config.toml
n_layer = 22
d_model = 256
n_head = 4
n_kv_head = 4
head_dim = 64
d_mlp = 704
vocab_size = 8192
activation = "swiglu"
norm = "rmsnorm"
norm_place = "pre"
norm_eps = 1e-05
positions = "rope"
rope_base = 1020.0
rope_fraction = 0.5
qk_norm = true
attn_scale = 0.188
bias = "none"
tie_embeddings = false
parallel_block = false
extras = ["some layers without attention", "local attention windows", "value embeddings", "learned residual scales", "capped logits"]
init = "uniform"
init_std_qkv = 0.0197
init_std_o = 0.00297
init_std_up = 0.0197
init_std_down = 0.00179
optimizer = "muon_variant"
lr = 0.00281
beta1 = 0.93
weight_decay = 0.029
lr_head = 0.00751
grad_clip = 1.0
warmup_steps = 50
schedule = "wsd"
decay_fraction = 0.825
decay_shape = "pow"
final_lr_fraction = 0.0
batch_tokens = 32768
seq_len = 2048
doc_mask = true
train_tokens = 402800000
steps = 12293
dataset = "wikipedia_en"
Each number is 128 + 24 x the weight over its row's rms, rounded and kept within 0 to 255. Layers, rows and columns count from 0. Numbers have three digits each. The size before them is the row's rms in percent of the matrix's.

# gate: layer 15 MLP gate, 704x256, rms 0.169, rows 115-145, columns 192-255
# up: layer 15 MLP up, 704x256, rms 0.178, rows 115-145, columns 192-255
# down: layer 15 MLP down (transposed), 704x256, rms 0.173, rows 115-145, columns 192-255
gate115 097:106105122171155161097082159135109145115073107145168123119135133148147122125144158097116141121124118175132117129161163141140148105108148149127112119121141084101080134115150143124142144205124124
up115 102:121153110162171132100081120141104115168171130079146160114090154141130120112117123132071152119080147096154104105088147138130114115125128103128160153146145138150099131180132137153156179163138118
down115 103:110111122090127090108100127109136118097139072100121095151141100109112081108115149152115137136129103154138130128103094149167134083146078088152099101110143104141117120099113119168115152135167122
gate116 107:107085077105118087126114103160125163125087107135167114103117133159084124118101152121090127095130131148118151136104119153102123162202103131145157146157153152132132110129108157107104139138133130
up116 096:124142084152117137117127158122143181126135127155159129145129155133146120164126153122109096080137131135140128142105174141123098187112127121161151085128127151070126128128082145114123166145088126
down116 100:090104099112137112150129136164133134136090111153118129154117146149150131159116128150136136090118099129132153122081118119109119157166146137113154094168135132123098121117114137104108136129151092
gate117 095:116133092120187128140135122113137171177110124140103148120096170175112132138123124143111133097120122090107128129103154142080115133156112116135146160080106116173121161113113092130124168175136115
up117 097:119144117092120167130119112110140171141144162118089121133134168163109132132112121122146132151089097156160143143116146141099079156184122131140116119102121116125145150113153148108175105133119139
down117 097:119153142103115106126154146143165146146112160165132187139104122126152132154125148118119135133155107174148149128121118118117125168121120140190117124129188097117150191134104137112137104109124101
gate118 099:100108139131146095118128126139129123157126139138118123151129182113107107148122073106148105193132088110137120100129130159114129176142131147148121166123150108130161137114169095160106127107151148
up118 096:174131144166135123138171142143145129145156111134136117134105139119113110158164087107126134140147117147134137151120134103129161102102146092119089096122108127145185180136091096098118173116122120
down118 097:127167132128107155111098134083125129109092148128165120091170125115155153097135155150096157124135188123139081149089128128138132131131136126142091120109092100107139065147094129139186171150131140
gate119 107:131129143112112093134178137119081120096138096100118119118166092134150087110149098104129121130088140102123088085165163115098128111140152176148160117126126093113153116122097083129169149131135143
up119 098:140160139098120113123145118143147126139121107085138133138104162033108122138123092123087135100080130172113153089137137135106136120103124108122104148125147126109120140131103143149114137172113129
down119 103:132123120116107105133114146189136112108101161114134155132141108100118160148120098151134164148138149118126111140115157144169075134128137137151106157124149140118136150131146100064142121138155136
gate120 101:130116157117116152096133155140139130152117135099157115116144115119154125126157117151107118104152123145127115093108112119147096137138126133164113173139157116150131136158135179119144177118121122
up120 098:152135131131088118150126131072090122155135162144122131151121119121131118169149139118122139134160102125113134147130106107117101170116118131104120165140097120117092149105141082110139171139113104
down120 100:138116152110132146142143168102134128154112141121142111105117139117094112178125129088061140109101137100086107141113164068097128120125183164161118176101171143127108119116152091154119162142129142
gate121 099:128138133110146174106157173101153137135106149104107134090090089135160166160131121179157111136138175106069129121130133130114109121133092090119089157162129143137067153116167145117132129114114107
up121 094:094122127139122151159134156114122121129122146098120140123140121123092126153141141131173105141136135138103144126143135143137152154137145145125077062158131116118090123106177126112103140082097081
down121 101:139120126078112133172132140092122085085162114091092145102153140105144100142123113085176114158138146122097116156125144102132138164125122163116072117120148129119077136089130100098148150161117117
gate122 103:115112136109155144147152167085155160178109157143138118117134127130100190160141142118113142105121071119160170106142121121139171137130158132132100101125138093133110103135146111159121122143143139
up122 098:120133106163139139111148160104060156084118101108139138150134125133125106100136117100132101135118121162154074089147142103129102138135143144113134135146107118149118131111148127127146150161107171
down122 102:131167130129121088110077160100080123105093128093154166127125149127114138148146090107114159120167109153118087147161116124156118098133134116133103144175073119107145151121154146110165166151103148
gate123 098:120118142094142141096154139106129107144152110115136124142149155171122107164124133137177124110119143106117168127124130078094079137129168157163140053127100127111100138107142105120145145118138152
up123 099:099108131120132113134139141120126132150090135137134138144112163135133145112138138139123171110115118145124135137140122185109139118191152180129117140144117119143139145148111141127091130105147147
down123 100:144147129101087112112163141118122152115102110144124115138168150099166124131147125156161134123112123119148133110117129129104140129123144132132136135146133129128098117162177124090138105108155094
gate124 103:079140181119125188124123125101102128139134119141099105111148145162102134123147151120124139100120135109159117133135126084149166113167141158114153122116143125085133114117111107164127135170094117
up124 102:132143142204165112115099173138121135136135082134171140102177110090122163148126117101148133078131124097122138157142150163151111141077083117093093117118102116099095146135147131126135103120124114
down124 098:113103126161150113150101165154162148107144141100174123135177160114152108100150106115170092089142120102143120138133075132125129162107089114112133109096131144155127147122164153130154111061120118
gate125 094:110082112165122123133091137126144140067146095130119133142154162122120128127080113108099139099103086119170104108113152133133106127103117125134189097112195133168119164095120159122144153160139109
up125 098:122113101187131132132113160124084123149152123104151175124106085163148076069118147134078090112170114144160117154154105118099161098104119126130131114134128116135093093147109131157098112099120136
down125 098:110160134088130181162166137090177133127141146104130134146134114112148113123092116126103127145165137156133147151125153139123114133113166137168182124144153115148137081158067090079118162112119139
gate126 100:134153129113121138102125113154084197102132143175109115124091123167127094152127129143101120148151116153141138139138110112144150142146139141158099126139123135128110054106120131140159129186136125
up126 100:120157125111118133110159097147142115107149112109112142146136137143113139159111075109135134070143099117120134141128129104186123125149146145094099102134132105103101155151125098148115120107124108
down126 095:077126128126139166149137131155117102145099111153102154120120149133121146146112116135135143142077123121086129096110141087127159140120193159172146153127136139184158102141079126161119113155143139
gate127 096:072108113124105183112121094097127094107120076121090125137150133134179166119121093138134164152131157148122127141124123119124139083096155150127157165138151137120140088152153131125099121081140130
up127 096:101139153120121157097124161125150096151106127100093131106107136141159127104087096113092137136111125164138114158084165139162167103130147120137097105164135119084140121120122141130136079103114134
down127 098:154140101128143137124128111140099140124098111125124113137101137095155121183095113070103106113101130103140098105168159166121114138106113111141137137136133145148157129114121118129140166155094117
gate128 104:117108118110149157076100095105143172117128158114131135148171137123105143135120121119122179141147131134114131148082158131159155137163135152154108150102099153109107061150114102139122147107152131
up128 100:140097097118149184113166124119125124139099195143121109149140146098126131135139124154128115141109108135109118118120137092107179128095149161157111135121123137155092106089074066076074107168116148
down128 099:142155077105175116113126110129113126124165108103138137110125155150138168164135087118104123149141155162138121131101129128116155100154158191123163119119144162173139112089092102111078100140133106
gate129 102:111146157130143127153139159134131164120090141116161140088153154138148129073138128148115105158106139116108139097146112152171115119121128110130147164148128126115166131164100126159126163111170129
up129 100:101131134129084107123131087136175153167153121133112136129137191087174140136143142116099136110134110111122119134089109096111151114134159104096148127094127116093144126093179120114152117149129120
down129 100:147101128142138103089127072077147152132150116135117157144112113115148133162124142136147096129182089116103120165125120159137122172126147135125120132129114173128123137136118108132107114155135172
gate130 102:172134135098103123133146160108112115145157139173113127138077138100099107093145123168150131130110108121144137141148128127162133126127111130138135159120137183103122146101148152166128151138147118
up130 102:124131129104102134132114128110180135172118124136116137081086128146147184162138108124158133111160114119137117076142146156155161128130091094122142153126139097133129131156123093120156115171132178
down130 101:146109132119163120129098159071129162137125147145090144126108093063149104091143175095134135104092123139077114140113146144128115117131136148144152104127131113138101168126096121139111153125125168
gate131 101:148105121148124130104123062124107102157097129121139142172151154136155150156156119100117119070143109111152090116143081108147086143145094144150142154164126130152122151141124179098163085155129093
up131 099:144135148135138151147131105104131105148126123146093136146132142149097124102103108120107151186133096128164130094135125181105114124124131123143108156118115137118161161153106107100176125092097117
down131 103:130106114110154129166138142095143118108117125185117142176142157102093144122162118147119099104123104130162131150121103132153126119122108126129130119120146154147124145141087125121113096106115167
gate132 099:122097132097086103169134144106116127112129121131112109130120120144112114141113126154121164134153134159100151103127123093144136139134131132195132128148136096098119157094138123096134117117155139
up132 091:108123130113115131122144112123105103140120136146120133101118127112185128158141112126137156159117125114108172087092159130144171122160144110141132145114131135125152125098146091116121143128120122
down132 092:119129120141140168132138154113162128127148098118135099117108119091109167148116110150100173170116118103159154133147139148137119136159128097130130169103156110093123109049076122158142116096103149
gate133 102:139117118110137138136108133158131135101099127147126150168179163118150139106112164086113132132103120123129102094129118081136075144097107145174135134112145132108146149148117127158130128076129112
up133 103:139127113148131143144116088119148139126172142081137121101137113140138126130149117142108126097123126144118165149137104156123124117165168112177082118144076120112066168125147133123146147168135161
down133 102:125123117148149101116139088113149105149201123127109122120102155093121113136137097124108132115134138171151159151114109181125122134108160108132101139130127134123104109129086117088140121153125081
gate134 102:099150143107132170115122120115122132133093110135086097126123155149123148089104128175172104130202125103112091136160140119073161133151202132143145142139140096121112132108107132097117128173161145
up134 100:108131088141186113086161127138179132121062145119114155115125157115102101136127133095142163148148124115152115110158061177103129103134096113082153116142124088144158135135103099143130128140115121
down134 099:133154131129114118083126185175120123108127144084113150173097138115118154126153111120116092165101139093094123140138127125125128097118088101084075153136130124103134135147144148149113096136162127
gate135 095:103174161101155121072101111128154164115139156113075109077146148146147146140105115095138156132111160132136123158145133104114120104136099119099143145132121124114125138085090116108132135139108128
up135 096:061177091157136147151131101146151151113130076112127107151149130161153096151159120097168134134147138124094103104122097123129082120166148191106124145089111087134116124107158063102129110137146155
down135 099:122158121156145120125087138157123098109122139147068101104112143161123114134083103140143093123076097145132115111127144141139183143098088110148158161155139157139161097138149122133094117115137138
gate136 098:081100169099117126124101114128122107123118131135108134154129109146102187164124145148135157128085134168153134123118164133115091122139103126078124059089176097120148105110114110130139131118102096
up136 101:134112120090123151127145137118140132150152112176117107119114153137126154155113092121137129114123120122112114172148105147164118117148136174132117120144125113136133123114146091179144118128099077
down136 097:098139120093128109128169090127089174120133092143156130125148116122164157191105152143050118103111111122112140131154146148128118139086105151139088114173133109143146156136119121138116154158113075
gate137 102:169119108115103102144104124109138184129111178154081128114082129114144123135164090120132124118095093087098100104154139146145151160145111133115150092154097110185125124156138154150134124136133174
up137 100:110157139085139133107138139130077144126139122163141129146077134114136185156127123139169131158137121141115141158088145169127124138145102132129159104092161119105139113144103112110143141150123152
down137 102:129153107125136129095121140144104125087163110108131124158077117137125138131134137162126134138156078123090146112114121150094141141150083129118159103156145164094092153138126145126105103110124125
gate138 096:108126140188136111090141114128126146138167134159108133106099139136150138147142091178148095151151117063106119121116114105149117143053131123115140131180145125104145139122126122125112115135107121
up138 097:146124084132135149168140103086111140158096107101116128126122115147149171158124131154140138106146171097087127114121153087117168087108126112083099139157131112140133154121156105108158075145154138
down138 096:134149112153114130125105072147157120108094157080143081147093118130109133113112097160161123117137130122129137101103162099113175091129130163078120130168127115119133144135108124112099096180111157
gate139 102:093128142109145150104101163115111111152111084094144092092122146101127087144175113100131115108164114124147125135090159112136148154133163117136138116111140130114163085133088131143140124102124152
up139 098:141158102120148095117133108143126163143097122109167114101155131094144106121096120152185073171094094132132095156107154142112098111187118088161160131146112132089136148131133192117122081107113129
down139 096:126129113135134092097130133117125111151149155105080133153117138096157141115132154123125139180144086066128116155151147091121136158151162097115161158166160126141146109145077119101140116121106157
gate140 106:092112164124119138137165092132166128083121074147124138148174159070124130128128102120101120141123126155152126128099131087151110092150136123177120134108129138110099136131074121122171136113158136
up140 102:139155087115138111120113143098102123095111160115111158086122144112080103134155146171110120137130114088124161150138144123117127132119099139093121145125104111121170138119137115105101158117158117
down140 101:119115101155162132116130156103090141126105110116117151132173123122158171099111146124114138069147145133163134146174150133113127091113135106096153136135133115144112104115121115093150133130103114
gate141 101:139116095103140108132110146113142142113106132136125095115153116151131107153121110104146150123131070135101107123144113131087101135085105138178135098107108119134099136181116133155110119144120099
up141 099:138138098178186149117158093136139118147091148132096099124112135093152143110112127117111183107119124109118156130140141136137139123079131157169081149117126109128146112118131143129115126159078154
down141 097:130149125124172152125117148137124122143145164125135094127105113127166140136107118093112128160178125132103150170130129105121145144126157150137105115133113076133131163139106133137109133126098103
gate142 100:078150120086134099136120167137165142096086133079112104118132146101168139149129133114131141157137143134098183172120126122137170127139152123146115177115162148173183125167093110140121150158167129
up142 105:107138175126190142155169126135134158149122180121133136127149143091116152179164155136162133133130149120138121173142102147131124168125130105133118112108141138156142110145158120165166121116117115
down142 102:142129165094158082149118098112159115122087134159142129148121081087119120137096113113151126083105087111121130137136109098121101161135119101126115066140127122153101165150137140125115089135134141
gate143 105:172134106111099170111157109118138123145133121101134123117122116134128138124125165072129151117150101150081151116142146116102117122096129148113145124124130156101098171146114148119109124117121102
up143 104:105121070163167163086124114136122139139133094152163108138137137124161105095102098157089116122123153092113132165139129116173107124131117139166104106106154142160096084113128153122120134154102115
down143 106:088103174072115143103101142167135121121127093163124142122112122160110117099123118170137129106137111105147142133139119144167130114100155137156132110145151186114137119116114133098141099115141134
gate144 097:152133089161137141143139144157110121156126137079149112171188127104148129069139117106156148094129145145138123145133123157131113142116093083150150112160089109141104124157111129115090134164163134
up144 094:136117116101184131129095088114138127087150165097089109162175143094085119098110136113152115132164116143124137133149103147145124146097104139135131103123132105200131156130093088164153113126162137
down144 096:135195137123154054113093164101114113174135117092171089148090119106076117119080137104151145170175099114112155137122105124120135124154137098132115148154111146096115123134158152087097158129090154
gate145 103:149126143141136176159136117114141116120112129101141111117099146131095146121142154123131162157124189149146111147135123198174157150176168141099149125112121100098144134103135108130091152150089115
up145 102:086098152083141117119094139112084095126119186122132200169161117100141154071132124119066119156144100153121095104116152138108158078103108113146109130141136120129128159155157117124119131113142114
down145 099:108107123115130130143125149131115102156104121135114154132139098137147141114111134130104145106108125132123126127147142131116145101124134113113103130139122134128132151140155111159139149157162117